{
  "hidden_size": 192,
  "head_dim": 32,
  "intermediate_size": 768,
  "vocab_size": 2774,
  "norm_place": "pre",
  "qk_norm": false,
  "learning_rate": 0.0145,
  "schedule": "wsd",
  "decay_fraction": 1.0,
  "batch_tokens": 65536,
  "max_seq_len": 1024,
  "dataset": "wikipedia_en"
}
Each number is 500 + 50 x the weight over its row's rms, rounded and kept within 0 to 999. Layers, rows and columns count from 0. Numbers have three digits each. The size before them is the row's rms in percent of the matrix's.

# layer 4 MLP down, 192x768, rms 0.0685, rows 0-191, columns 320-383
101:436465483538519458526525445566449501474550396530419508535551500444524430494543506576532586525475447466584579430463453543404431506413557516473496588493456540557457576545522488485418501509544507
099:414539434484564409546510440502570567541482403468535523508549494519446542503479480528485501536464491503498391541503509446588523583452505485581550485500530582589545465422530422447614535492549533
094:526519497505512516449426513422428453501600533492499438458459471550489517474541420515517542499462485477439484417457545484525481512565506531491465572535500480491482495492547465428427397497530529
103:480538485480426555560437565567513523544482533577480635527519487540477480573475509543547536412486554515531511465570473538515432444535510486576451497477532569473585602481561487418498528450485544
100:449574415535470409502618551623516558485543490520543531494450524594528472419478412560514470419496490543550535489423513504452514494556573472456551584487506484366490440493514522547544538513513494
099:510482490559519556519522533449475505418520442465533559463531489501397499512546516597510495529474514476415422474481490421531508451497503546493457468516465527467606520500542497449504526572429532
096:540514405528446516441545485464507473489445466542528472494499364457554457470543451537457508437470509556473529547544459501535563448475481586488545501512531557492471380446551475558453482433442529
100:536544545530518526434509537446617467538388510544420485493558506556505474488556568551506458579523545541540515430445427430446546500572419421526546548533482455518537551494544528496511513477535463
106:540597493482446528471529544482494449449469580498551561479455436546490464474427521478490565541421446486450447397542554451596459438549520493528494595410525557473482499500503504444496488565489441
105:544506502514512440433434494453465530457565552532533558562587510482518511442505525422529542563464530551505396507478509583507474486470527489507468494575408458481542533525520554619493468464247590
099:518543499478531507539534489532471505456509489490444471472555440556462541515485489433447519454546528451538479400519530542507489393483527450443458430547504496613511451489504495503560467490517446
098:451474559486508530556501470463459513524517536560547552584457505442519454546463503472578519529425562410511489472550462537485451531503454397410425447454502576508484495425523509508461498539487438
099:441496456440496490453540703468445498452503519484428590544547429561488551469537425511520476488513489478604466512662539516518494390475547508507442498487567447531478469633394502511483457458549528
100:570456566522488481479388444381486438553546496464464387540498515591509449486471455545426570555457531478524640495562508531484537463458553479538554347581527489454501590505422415444554468562572478
102:463500443504492644553572464408534463526428465471493547485475633469454533487544540524399531516494452547458530554498561449530536542498534569441413443474465504454478430547459481606509543571560530
099:533523455531441462515461636601545481540440570518549584511533534534465516453542631457453571423525465591479525502524518528492402455462496554571538454562466432485474510537541517511515489487458518
097:486522491513511496525437478538487586516441445403453385526552457507571474573458559482496459506518605570460567493528587487516484571545526520495596605506511535385438485489470503462468476480431543
096:583508520498584477429538469449560465429469591458573522577491558477607566514438529499442490544495491424510488485499391457531480541478468562429521502531535484496503573596511522535525543492396508
099:565585510445481459491538507525565542490505486534462423475494460528564521549427499530547548563487508605527578426538475400524464458495505393501500499501517498502455599447532414416579518486602478
093:405442529427509555431505450520534530455536440502509447453503563478452548491540500530502457350558462464524495541569599612580520504448568494459479518430453476433486484484539474532494468515446445
105:511478482471510485519576472523481464500484532547406546550519488460483467482595512545531458479498477547422530575561484505511466512476535433613472506345447430575487459559529425467536509373505506
096:522572440515491387459565491432622503485575385497490566506512517436547487522511564536462560572481608485547414591467451566452552535510474523555492572452484410477470515459555503583574482481408467
102:414574429570554552488509463488489484504503495475521483448522430542571420538554450540530467501417460477448424471502466428478506421494506560480509441540515498577493574578510510562479559488487484
090:484588455479514555474501470507522503450493513551538569451574468552451507456534532454503534448482546542502482495392621509452475589517529504567441471442481505502453511473454518499457512514438514
101:499549485486431549461536493416501478548531405541571443506505522568507448518499471461422479478474545597434481525528523474485538557518512546527516564471516435528503452458582544401553510550488495
100:581509429480477531466446526475529433506474533640611509489443524489506489437570491397555562585468515478505466539565567418585574504512458507504442519454557529441509509544465511450506506531514418
094:548515490527474583568479518471527406521524461582558454462540472519422549468603598438559551572467435398443553529426424508488469534432484487436512557460534488448470549461452517520559529540522482
094:488501492424476561508525563479541521467439543422479469453515479511495561502551510586472473604555518486539556517574491455520576633512478421519502462472491515510512575520532478434434497488501540
097:497497464514518537483506596582466507563555421512490550454500524620430475495478373494507419666468527474448595564485498495420531481583539480504645505467461566517516577525555522468455504548482501
097:491514541507462539515565441516524520488455518406448604554479527419601504462420520571503573496475508515432492524536487513484440475454423575477514496403469533457473534465496470474421412565448488
098:518442540430416506572545483551619546493368538499510480495565502415547466458465493461464570473443477555480425508407562528482502429609524434533492676558457495535645484474458525453453455476466402
097:504531543478569457460412542518502482476514464509475482438519426443551470476488459509499527590457426523502494594424529507449546460471527546540463525462518425481501491455521524561479487540488542
101:483542507458474452599497475467414508487535580447494466364490550613539627500494514481563537625493514483503522629443484584464537568452571492545464618514428406413510470480460483438424471510402561
103:490477592429516532571494498517465444490481555562465452486451553527468498516518562489429570526514460562514553485557504393632524439481460459490589481544517454457495528424473448498444479578587449
102:465484502490359365571498491429532547566476513467463549512487517498560465534500508444453492511492483575549559497487562426407479456599595558450511498499498563527493509460413515511601437508412446
100:500554527517537489581500436587401557475482463497447410471512583386508414416460542454499578498483539501467547390456535486380488599558496491456488439557521431529532534397516505379519551459467569
100:538585523555420472450574472489522403489499519550505657387505488528514475489436466523542560483506495440420488512517479590562473625516530512499554480512509552487526502507453487516512462554449493
100:529479549464590479489485470437399506499546541529471486519584437422438433516456473513544470493497391503452455549496630482538439525616486552457520539478476487385507519610503478507493464592504457
100:459421502479551438509581475524518486436530488557513502489428436592513525404492496505517460594539505553508471491427555522487587497548461457538482548370475450455539568534544463419457542471584476
099:617613563494463531501500536573456465449407523516401506459536534425555565475535502435559559595428503502390516488545468432470551435496549546547496471568449468428473377535506542364530507496467523
096:504407456483483493465485465503446520435370554478567460464464544631528506495541461506570568516455548500507499446505548369509538572501556476480516470471477588530489520488515520564510427522530395
097:504512528543511573521489593525579500416490573500383514535479497511487501534507515577459496439530409510565494485483535554609535531501523516539593538488518510599490542428622539441481544504469536
107:528405506518503508565530510503493463470441515494395458560564481448531519550512472402523468439510515534543509467508384482498445534584458430481539493578495408531524498494466532528484457483459528
101:460485528494458575498492545479499541454462561453398539473456468461549507520490492456463478473441458463446535513373511440472514540536522516500504399478562490480565513587486567489555503526475545
101:564592579478518491532590501489508438510581453562430540393607554437506600544460445427493572565496517477477463503584562492528533546561552558472668525490423493499431547485485493576468522552548561
097:596538568485492456433473568441491560590514553508380494500401503511455533628577515477479467498560535545501497529509463436501548480513487496547500501458487540437506506409465495489409514514515500
094:547469518491477381557560457556470413528597570496586555497601560483533390483500484473409553460453513465473461489398504457489495494514554526443515482416507566495433476454525496574580593501425536
104:598568491476496512446479514402491537501456520490487438527483474511524424460532518504470531530421520496468529470419519540491451490417498497513446506502566461558581463480441523503571549394409546
103:430539476546509473424480464444483432608557501511485439459456525585475503458456428553582534468508548487435526415380479581508418492428495470494505509464557591464489473498454524530413406465489554
095:374505542543545455538499519529544516479518359453446555488494498507438470583514422500483522491420426456560463500358550456614477615423510489531445399556521551553456557590398485484548543508544544
101:491522512497437469523480471566446467541489408508486435536438477495539545499562476434525449522464502485539511460481496434414532478469538517461426490621521451579564517528465501529531539553515536
100:553467442572498459483462508425497595558406505370645555492532468456708569507562503528432480513543474515538466472549457499442493581500453485426516432564471516506449601504532571525480472521493402
103:487494417493444473381511552508426383501466438462470511492430376543470490529538604440486541458489484480473525455466458429542466504615510497484416431520622508497495510407549523442428464508481489
104:450508517488541509595342470466536496512481529512443449512484439508481553575442417480648509549570486529516471500506482433434527479478383452502459493520492476556413548513529479483461568484508487
108:558535535482433447578473560397423527471480412474521469540572495499514482521481445493484486499527538405411508468472452497434457487480580504479570460554462378541512509403532478494425493583492475
096:468498495537535386449458502595552514469452695485381449456445433522516491549481445539507543434442444404556464537510532636455476423475526496460486493441484468531448470518468494455539435531572449
100:425579504485604466522445494599472538556469455482437436473498469488455433472499519560458512481609364525553554485483518517457510595471543530511501513455573542543532440602438576531541440474539409
105:442469503489457476545424469497540479575521483462530430531508587498473532425484473468504413438576499513544535524548465512503452542484457531466509518497365559458466487506549555446545479545483477
099:418554486506465418483590519514477495422567516548452488604580514476575494492402456374506441477488549553551447429501452507517552517428481571530461499528492478428497419521482527479390578440485503
099:503386520441483423516549526533431449471487464464536506448480516627477584494542594486524477540506482445365446460488574489492511485509468457413481476540442458379498546423437435523466431462436453
097:532510520502518507450500485615518467499547444528438498458463516507553564566475477588489488500558508521540487546388540607412500515427501502550541549536554523407513600525514441453492482557531433
103:467440516491445528511446512598514512527530521487502544446428464531499489444560583492446427493475377456513527525503391506473510486512451520508502545507504461519505460493554526518533430426509528
096:454499492407528482531556491499516609427504398590465570519563545465441534536615494427407506417425510534415422538611534467518487585449509540446590519456505531522465454464474538518462542513425517
096:620490486444544485511505482504427533527453519536599582514517494594537540506475426567479511572550523483573574413408469479472460451510463450418560574510475559462463548577562430440593452587550502
104:467502490481536553517432508445515583479536477519440542575565520567451470605461481541458388329546554384634565459523454547563538550554504521504505482430539550576475511536579535571517476431503553
103:496384517510494498552411468639495474449451464518527494398533405570414476566528546476536566450471501466435431501436507452527487425548535483534559564457448466501433430495546455456561544461421460
101:476478493540485527505508489550519570565462516485474504434406501420478539464511494448495496460482487504511522456477456517442530527534461469436519569469465513490567472465451510407470579531611492
098:516499518494436432444488429453413453439601467523530520571366524525479431607565448481423464477556456461481456431522502433445561502478500483507433544453475547518422464464513459414444360458550501
106:529567478529479419590594419460484531471566536552512512540559403406493517568469479417409464516499523480440548511569422480507468468614549315522654457478461489554551488501559516496388446512478456
103:507530509530509496499574503508579559575496528446438439545493557486478532549541443545499412541568471535472536458457458498504490588492442513503414530527617493557508518517483465456537524558404459
099:561549473487430603494409514505591510490574432466647570571458557430494477573652490531480430571525475586567558499460442457483512493469508407545474421470516502519521513500443480474450468572447407
098:545438505513500495533451445438536521519462511474388478458554515562462465507505497454440384481648483562484554518506423496493542525512479492512472473478593429537513443491443566593499474491571534
102:423439525496502575475411450518502492543412533456514541424545551567501484512507427493520403453482555545481461558445477561506416497465553490496469499490481511474470603509431412432530506434555519
100:519499546542525521527536544481514497450602396517576506496472569436474420445571556484455458469542588426472502450472529517528473510402552503430541596536506526499546477458579502472484519527523536
107:538494456486386560495518495512492530553494472483490524478442495451494411443459520514490423402428525467581506555569517642512499581505500489482537441456527453478549499498524466582470475485526573
104:390512513528521479469589430596463556478430443496479466508379469475522466537517460487568509474475480517535506563455443572485549575512444491533451392518504422551515468411462563556582509481552550
102:455423511492479529491537479476481592508489492401453528566524515545574541466523556565517389635434465457480480514634450507556494571502492394459615450478456431539474441557435447554438501413481380
098:494462520441677470509511517519505457519444579532513546610598476492574543518534491400525519617573495527481525515456532513535433562444455600561455486514536503633540450524411471395445515530521492
095:481520557535518447511483491426576536464516557450483522508391576491521533475464569391515518455524483465511477448509510467508527544552512471413475460537518544545525527550545519531495454602476504
101:588506518536504426550529559509587447519474519511604492494497472505410523509441589493448473487486503541525562458509599413501507457522399455487446530494499541540514535556483547492547524536527503
099:380516450454547558462526518457537473490445473446463486600568492438476509429453532598497474459483478551450493551610530487492417464527526542488465439565527532530491455492573482516529511500473477
096:426471504468536578433528523491499498566427524507537531575570477470595437599472471522509446557506531471494480476517446559461482533603531498494577511475463561567494493520451469485477539510449530
103:510531478490403599466381447580500488446546500516504434528457486489465518562515516453481403542523455455451466471544477429485518563502366451564491400520504549511531465484515475499492437519489542
102:447520584502607491536368430475452531541420501530450412411547470490520494521496507591541507504561533475502542587495539490559550493436487460424409451471551418510544531462480389530546478586505390
099:518487464530460484497534562487467484531447452475563505573477455427534455536551528529532447503421455530383440572545508499427405438464562599446529549397531427427476513539593490536504582471584560
098:553438526506494462426543502477527519490407521538448576491506519487490478526612490594558502534543446519643620534574527437561532452513476517539566453501513511483458514474446586470549539481450502
094:453477515462528468412429521527546554506534570503537479492480472499475464485454476390464467544549534540464470475425451558459580535514469538548517442484416505543478509503473427542574477500536552
101:547498516525527531482615516438490493520536568493539401501484605501501517430526590498563579497516519465523469497598562511506443428548432476501520491416587530495539530527572556424637527533568495
093:545534517510485530523436527543449547595432514528404689565444521601591488561505494576454447400421453509545447485506517455495542460486530410540505435503442502563498483533420606551502564495495510
099:438473513579517446507499469421536542485443550520585496470502513458498480509465513553512549436605461521540428520499457524483505446582488469490526419528557617494555428513534510543528407557566513
095:439519557474451510494615643542530526497460439551409449506562546507524523494543494537455549406427380540588547446388494480511559451566534493473483641555435585518526547598484502478463529581436478
099:505487456489523566488534517421584560397535466421493479468548542456484488549478550536465375619413588521540555498503424607449529456440558580537444506369562450477469561542535449592485537490497611
100:530515503562542537539531532585553484488536522530499571541449465494483510474493635524512447420515447495517353519570544527518534530531417654590534451469469458431551490463505523551501511416420473
099:559527510507501519466501402379476477501541539449533499495570457447511528479539519455508539586478482523467491421572529531499493454435507573494468556543557424565448459508463540428465440518558451
100:544484565491495454496455528544454478590538552510535585431561489547499506542393592521588477532442374458541356578513577489549497536464432469479497546529434520518511442432545538532417474428424460
099:545473478467509530405500367577549465473625530530520556476438544579464521496558724506490501579504384530464502568597518518442504479547449517517556564521433443511467499490513446574602535598465461
107:465531449451505508451455548475470426484517460445494467508457513510481555480514432525488538458599510518500464511577540500500526448451437510486423504526492540419515407548615505549453427405574499
095:508451394434488433486563577583586418400583554570538536465538436519465553497585444495508450455448584518501419516508513518447475501519516415514549396548481529543491418550517526461525422390444513
102:539423488506482563444534615551510488596599528453522556540402492555410472512504444534486473469532539463500542397542488458466454385539505534504557447474496487571497510521503510529512489556479398
104:493514558547447505479466523421461550448482494408482536478572482533469473511376504619507526420536642558444493554439506496455523490503576526566465374528557513553539446549406475485424508513469531
101:508498564577529594513500515455517470500509475523535530488340575510450489409458457501528516567446473525556591498559538588428485457509506492581582599506477469523475529528565428526606564540506489
103:455474537390457546494467520382481553482444539485508519484585551509494467506505446355446533443555549468555472475438489518466406500430473503554475554499436413546456558542441478463525557484485597
111:479526503504494488505418467540514468508510580439493515486484434544520507440468483470515502509500536474544535362449518537518567401546590409477448509533496460499484540481497497466423444498418511
097:582462447543505576456415405484488527560587516531500528580523371528426408501521516532548473528603561437448546522520426460471562544358416502399572597465436456413499487548580503471468539544467466
099:550483562501428590488536612522400533493457480549538544550497492458479536495530450541489418465602405568596536462475467517465524586527569490500423493552462514562478490521482567520535490438479486
106:552472482531475505568492469443427601528399534469483410416447469464525461511440421518569578591449447421568440473465564544440585468506542435474527573525466560465514471582474565463488474471692461
102:547394484522510487484442492373537483590485505540456458578490474444566520491509476548535520523537470445492504537428528492517518446457547488594492462526491424484473498514453512465501487435508617
106:487532558547539529552445493441505503413528460523466444463481483476534539518387435574513581364505519537474548483491436462438465537494507478567562513456456571419402498545529470439413527528532496
100:478494485540473406482502462538468506505485528495548488460517521514513503382494523469473569478512534525544449451456504423457612471520582453460523465520395567522547497422483541551602494522495529
097:496591465471494473449525503639512466532541544559525488645523533493549505487582568454517495502509563558423541518444529558495488480493520444411538535552546558498519530473480467481510512472496526
102:509484520427489516510490453447537534503503484467482528436473443549606406558428486476552555538479388486542449433423510542450536509469529454469433454483461544518492524541472526501455519561507492
097:598467479517461594501537576461376586475607526577525539495418512526501476488534450463460478567457519467448445399515538434498554480435498452473545571453457462419492573517519463523582467512553523
096:464510460503535474412519501451475560558542480495443587526491543460497503517483509517575469543472530565559480622416431412499483388602480565473441487460489421542444438517505443595487514484526485
100:501439489578508473517407494508547467471568631477510483445488475534488546416490513577485530505579515444417474465497495481578512453474566564582497519464515414514557475606499547417530562474527473
098:543538435500440453532482443464540476451564392531544568521530480641491499369514550473546594397509518552525525554478600475471480441573532578560539469562448524462537514479481485423556471544596568
115:542588536490534468588555470525518461468456539560449464432500519380517529434451538497518566437502512471611496534481711466502441476505422554548457535432407442552487428469498457480466489539558510
100:382389578528466599528515498458531562555456562499481377511554444289506467546553487582531487525462531550386554446539493509504516513501445553554369564561585495520542570545494464527420526515512505
093:513558437539527477475590406532458519522601516464452360531508424556485527502567501495539524596466531480488514484518498490418556554533447406523563501520471492477513510454640477496491500501542585
100:574531453463542477457557480378470490511537413497557439589510486452528466522496599474499472548532517511524434520515467469593441499473503504296550545491540458471473422460455504478536428493484411
100:476503435570448451538505555534471557512438509491511524475523529439457496431460529524463512505540604560490507512525492523574566459463482563555408535422455443481533549550500449447563479526563472
106:601522482543482533501620464478515480524457476493611547564492554574456528533487511479458455566451513475520510444515563478556481522469489442392507580552437475504488465530560453452498633428495579
103:577451496481561523496507474503561453485404473466526556587434511482486493492462511494500453551517506617565512428480525484464421562456405532543490562474483501407476566505538478581502525564487469
101:435485532459530547538544577496543532527483515476453519550597468513496503501459497490614494495473544514518569644513534521490479429558519500513490433526558499488544537539407542413629535507554529
099:432487514469471492501536544454471530459523499496597486634534495477501509518609618479522485445518581509471511534493540455600492527540453575523425498504481538441513544581480440581462491475465488
100:420427429463457466560449510562575530541543437484459474444408564456562534492539596450540533513500467517468524526505587625620506493549493574528483479519535585491556499454474493562487500494474476
103:492499429498486522491547517459498463557440429502547447549426459459463457588410371562420422648465435413527438533342571509477506502469573431512427480602572501505469546464503544532433515476544523
098:418496394493464495567404502637441471566528545538481477476445509483538519494473466389500558507486493541407458501598438531510377443559513552504500606483480490537529527498442422511486501444494372
099:590548548478541473524446465512512440542458449549483426505464546501504507511422407413506362545429399527559505511460459522494583435517485562476493528576487411591530511455554562495453527450439463
103:361488557528549533513472495495474477487454451480475618368482517484465486568461500514582447476488456451463472436513519564561470527494484481534442451584571529422499533564487545548453497478540478
093:432480478543471596528472541487563509475559419562507524508520505548460523433382496522549502454504411548496476492539527467522467447504544515478504490422554488510459503565470535552514520528479618
103:464575541529522506446518425518490546499481463542500517466531442485627529406468478549436474617535431446467530524432490417613611476410540523510568465497453440408496517500512475604472489501630543
099:512460450520482467489549474501555392470542486532580500440528428472547433516515488475474521385537484457476473345455458478507478483473394492497387514510518542454509456472469410432485514530433534
097:560520510513458454555461476539570509481411527517523510501429519481500517468524547539463450567549466404475480528563416623453586469553486446490440440532581469368484558571490430416430502378489492
101:515486541509412605442542520458415502481411429500480564614469599464455463429541494437553580466482447460525532535545417545500453549465528453494541483485519512538485471473496570443519536520532479
098:485543529451544463525474396447469467473543515477475386553515552598351557458470544516484552454484580497484434449554452510521570532444503443485515477505625541519569426444492605510528518547529473
101:477512554543487442529480492452544543554452418493559534538480571514536537483448456563518472496553529430509609548549432469528544546409541479490586543448570583413507348503489555365507530462618563
101:553449444525459494475458383493480530506497516523424522431509519506481562584413516496547483518480486487476567432565470451499547486588475474555425435524512518521537499560456505520526566484418475
095:507476555485457538508502574429512459530468431363392415454484583569513515482509512550561483538506446464482512446529511446504419534543506566438470503454537431543519536532467536571553466535548511
099:498498579455508518357522487474510535512556520532471488436465557421600572535526412504472499468487525503546492496496467519425468523568492449600522600588453523450465532613516545526544516461599455
100:522533562450520429545523507441535500487554564555513535532497629519544506602521445514504469514572637456510485621564367566468477365516442538503536540540545536506494426454498548485460530517542424
101:463375470456539401524515520465487524473490513459624490541530506508475577536476459535536512455517506474518480566541477432471505549563441573556505487529431537489485558476534535540509495474533429
096:404530500578506575568577535534492440484537527459528558529499501524530487505485492487461478378455615497494525444499533427551485429512532493596439552462528523442421436538493448510600515552485521
102:560471468523573547585600532518557492449572553461411489543511515451537471437507518617364455503561499427557519504518422480602487524501516521531432510538520487415477530531459536493578500425478548
103:500414509479480535520493586504462503451510431455599517424523472490488459481416595555393453575522583522554505524535418509432513539577485507469527523516511521452463433404393527547529560395499549
096:529507443505477481502579544552544593480459535479583493428484443530577501435470568556493441540593441527525534470470452543527425532514419509481435475552593557647521525543447486452552430615491549
103:476552425422455552482501519568555469402578494473405506512500565483430503426400456424512606607435543480454538519454552520464452466548533545519480515557553581510467442403475512552511430515467523
096:537474482499630482514530449541488478493479459453601437469468529408455520503506394600517481500465482483451442519493446453484541524516605446410509440508530546490496442408478493442487526586480532
104:364500562504555420479522485489467534477502472526366364422407438527461535544494566525421572517538504445427484454411428443537582510411491539509501401487502530510490395497573515464558552520553430
103:487455465537549598445511580498477442503479522553499473443563521455406476452442474508412528440539578549456514605578474531458523490478552593495439469459491454539484470517545458637477467469566541
099:420524472475533577451522542598525492560528444536432556531494513513513510579518490504446552503457519487509497407428523610521489349565489602494519424504500395459489489493583573587466448466479472
100:557439486548471445492523468453426470512443490489540508534462462513457525467471518441458545525452439452471453505503531564471547481479537492528443456538514487449541563479517446460468470459495438
099:448461473510503515457483392378512486483501411462537525495423459495435559469534557560540605542556498493492540473566548498527476518580499531604494459543469469438533539429495477675561523418549517
102:574555515476530429591497461576515422554514555576529464446551482477478507518482500535590430489426494513400508491571503524620507559489470527521506522593551550606514548446443411447506554545461488
101:474521396470511533441521551516493525504533561548514502499504526583494478456464478541562567502591581567508508496478564459486494514564562409541531493542465511514529531475506451533481479468505507
096:498490575471541561471509477494586544544470495469477409380442484542539479518438498356546504491455465516521464508518537516525566437510438507477385520488491578528516552560419489621527473560517441
096:422553424538476460447541434462469489518539538433609498498511519494410447486586476438504538622472441488412563477574485495600471497494447444553475520561483509532455427499504522445473553556470445
097:528539469482597500522513481532440469540487449482560522529488474514479552465520493586519458394417515446473539507482490540476578575429376530551484455504502477576483518516559489508518555460416500
099:511465533483514465495415460499439493550497505425458471416524397502605427531522524434503463478510510461485545569529411538505442498545494565460499491427483527524469457507378551521600538463391449
099:474454475586510410549439421571609489616647475501581432458569427489576552526469380502502503430567456464495522565502434481467501487439520437468560505510485429509523490469493551524442496513490506
103:474455526514475465549457451482520562481523478409504496583492448434396549499466640464448438461551500557456476485433488560559523497451523568394492609487487499484552519485505492534499562498522525
102:538520527518448429544418436413513531581481553562581493434580565548453416498548475485404481504520526490475534526533448504555518552531533420475420442426499542422557500465521466448564485523535554
104:556535539555500549581499546520460466497525421480549421465478434474526458509462590479609505583527520556446361462556547515565568555567517594403533511506554557484503515560514462490406479524466556
101:473485507481591433478524521478465514465422505494441549537585490455435557450541495511449378451444456449512544482548420440477496449482524400466528507560560550343545531510459456492458458502595535
098:459486545494526531400501604496487464476556624508547540484467483535482435502538598506452456469480600496476471487468493476500516531472503451542570590514473573534553505536474579413411565511506490
100:457520509524471457431542414591547483470530497620595507503537503651540429433494478414487591414544511502485578607482521468476511489456500508518538565475442542456527476587522445623400461480363515
092:478555479462516436460465687511390536429458549477497535476411515496503571459555437455584579511438542530499446514575591508490499467485587455450530585490442502581440526487524542476566431456557479
100:511403529522547479533460506529486522498464425503533589522477528488480556462538540426510431615522514541497469497449435520578522629596412482451472480539440512564480434452567499526467477474496534
099:572527537410591442463523514566468547498510537391539481536458555428475508523445533598515485459523544482422539534484530450416546508468476535459601533587496457507481524464446605463376540424360499
098:469566499487531500585618513505534487517540440409433533530547585516540537481456519422505437419415584495568514467365580566472444549478498551539458504504480493474496488448482504508475491526518528
097:427472507513390511473513547480451524506536467555557586471476469489467514508509422471431425525506440553575501486580461488430509496460553497498429403441509431496469485386483491570548523492516504
096:439523497465390460521399530570534487490502465487492502486420485450504586495455484483528450465523548403470457521543485435507484575562473510471455441435563449456458524502452525534528569430466484
099:476500502513490482474454535531565495567525590560488492435415468563425459528476477510469517504485469514544550448509504496399506435454474493504558480458513506430505503592526622490485565486468515
105:552501498455536578541555417536445544549578494542473522459485590502470477595574456544482561494499530449556496565419481480569545412388469448553456490481558506517465457419479468572455426531528528
095:523459447505538503443461571485507499490443446609384383476521506539508450509569534489492496356437471566518476428447559563612493428526458460546582528470459501486519518521594470478441578572609498
101:583589384475469546492497482555539469550526480474532530580541504428515453523533576582494579493471405514518552440473670458529511503544459502463455472545478506516511515480546579508439499568523547
098:566503422493469589468533445495490481477466506472467405426614432551452525491497450479500484396591461530457503509495455437429473483493437325600474552580493531476541526443512467525545495465493461
097:516496517533546469546459465531443529490550615541585577510530496531512505514506485482516499418554501460543446528462442466460405544491541513500549411535540548605502502388547363497530524507563528
106:498506475548572515491478503568463521466432546478426502491450448538453468562484392494491479480475560504474467587488421581550508545469529494557451450566537488613442480480452541611490519564512520
096:407549537409551552514507613552472506544521500483508450520594505450484535587556438505523587589555437562482505570475617496500462506485528498466411585504507517444438533600483526573529499553483545
097:566478474531563491515501467457540463415520499451510465516485491513587566474537571483475468483445508655544584499474441493491467497502463545461622524470450401477614544451568438533545569539619453
099:536514524476439582520524513575395424474509531519494424559543457459518561493507485468464576419468505567417451534488474465477516460527476436555530532601519645597443483585479509496533479508492522
101:456549463473560448335451498444451522410457500566486458491555511411542560555508440472482428525457535391551585466533474506551473383534477498429424488532523495466455431571528553518522453471512446
098:570491539458383449545436522413505524524486442517551559481463544500432466500524545464497532529492421501522536537516525443482556526532549411537564491520481447494490440481464474521545450521439506
099:471464513485505503433455474488510488497502571492505511573440564530582463584516414443502481453496545552504494533502524514533437459469475499452494423413568498556421491465527492481495451448415589
102:538519542525582447507472507481503435470511530512506490520443529460507554367450521547522493472435479424452482505530491537499417484484475594458487355441407506518484515488438525462466410424523475
100:464484554465511533508507519554459483496551513514432457472541530488453509448540462504586580450530544541640479581504513478469472507416563542487538539378494517466503465503498532542456470548578548
106:557489545478454443534616598428519497426576448399527441528514495526432534480488556475552541453523535496493515441512530510485443513377468444529583546537491384448526547424542469503548450481502477
108:479467513503483515597526427548470507455515535477485519581501511492529453528438483457549497567537505535525461487530454535492476513479497514454519443520446554516518505520437545362552426491475457
102:503505484505484447454407463570493496544509503548529516497492468500509494483593416576520513446490561478472468552474501480442446549518527579501508440466502417494460400527482487464468595471498465
095:540468522527434481547457516407426495520411463490512424579538592492436510356506503427531398466387448508483452476547552591403514533422472557520405489554574521496630542510541564528474614417404483
104:511440575541534484477524499507486444552441551493469538486564576560579488570470421499450528516564527513640581563462357479459474540508477556507522523456485517538473576485448445429586531456478503
103:488463496584521518509447468378489447489474478494503437617550455429497469545495569471396512468508474416534538571539473553484557412498512444484512527497520542524440471465503479410426459435568516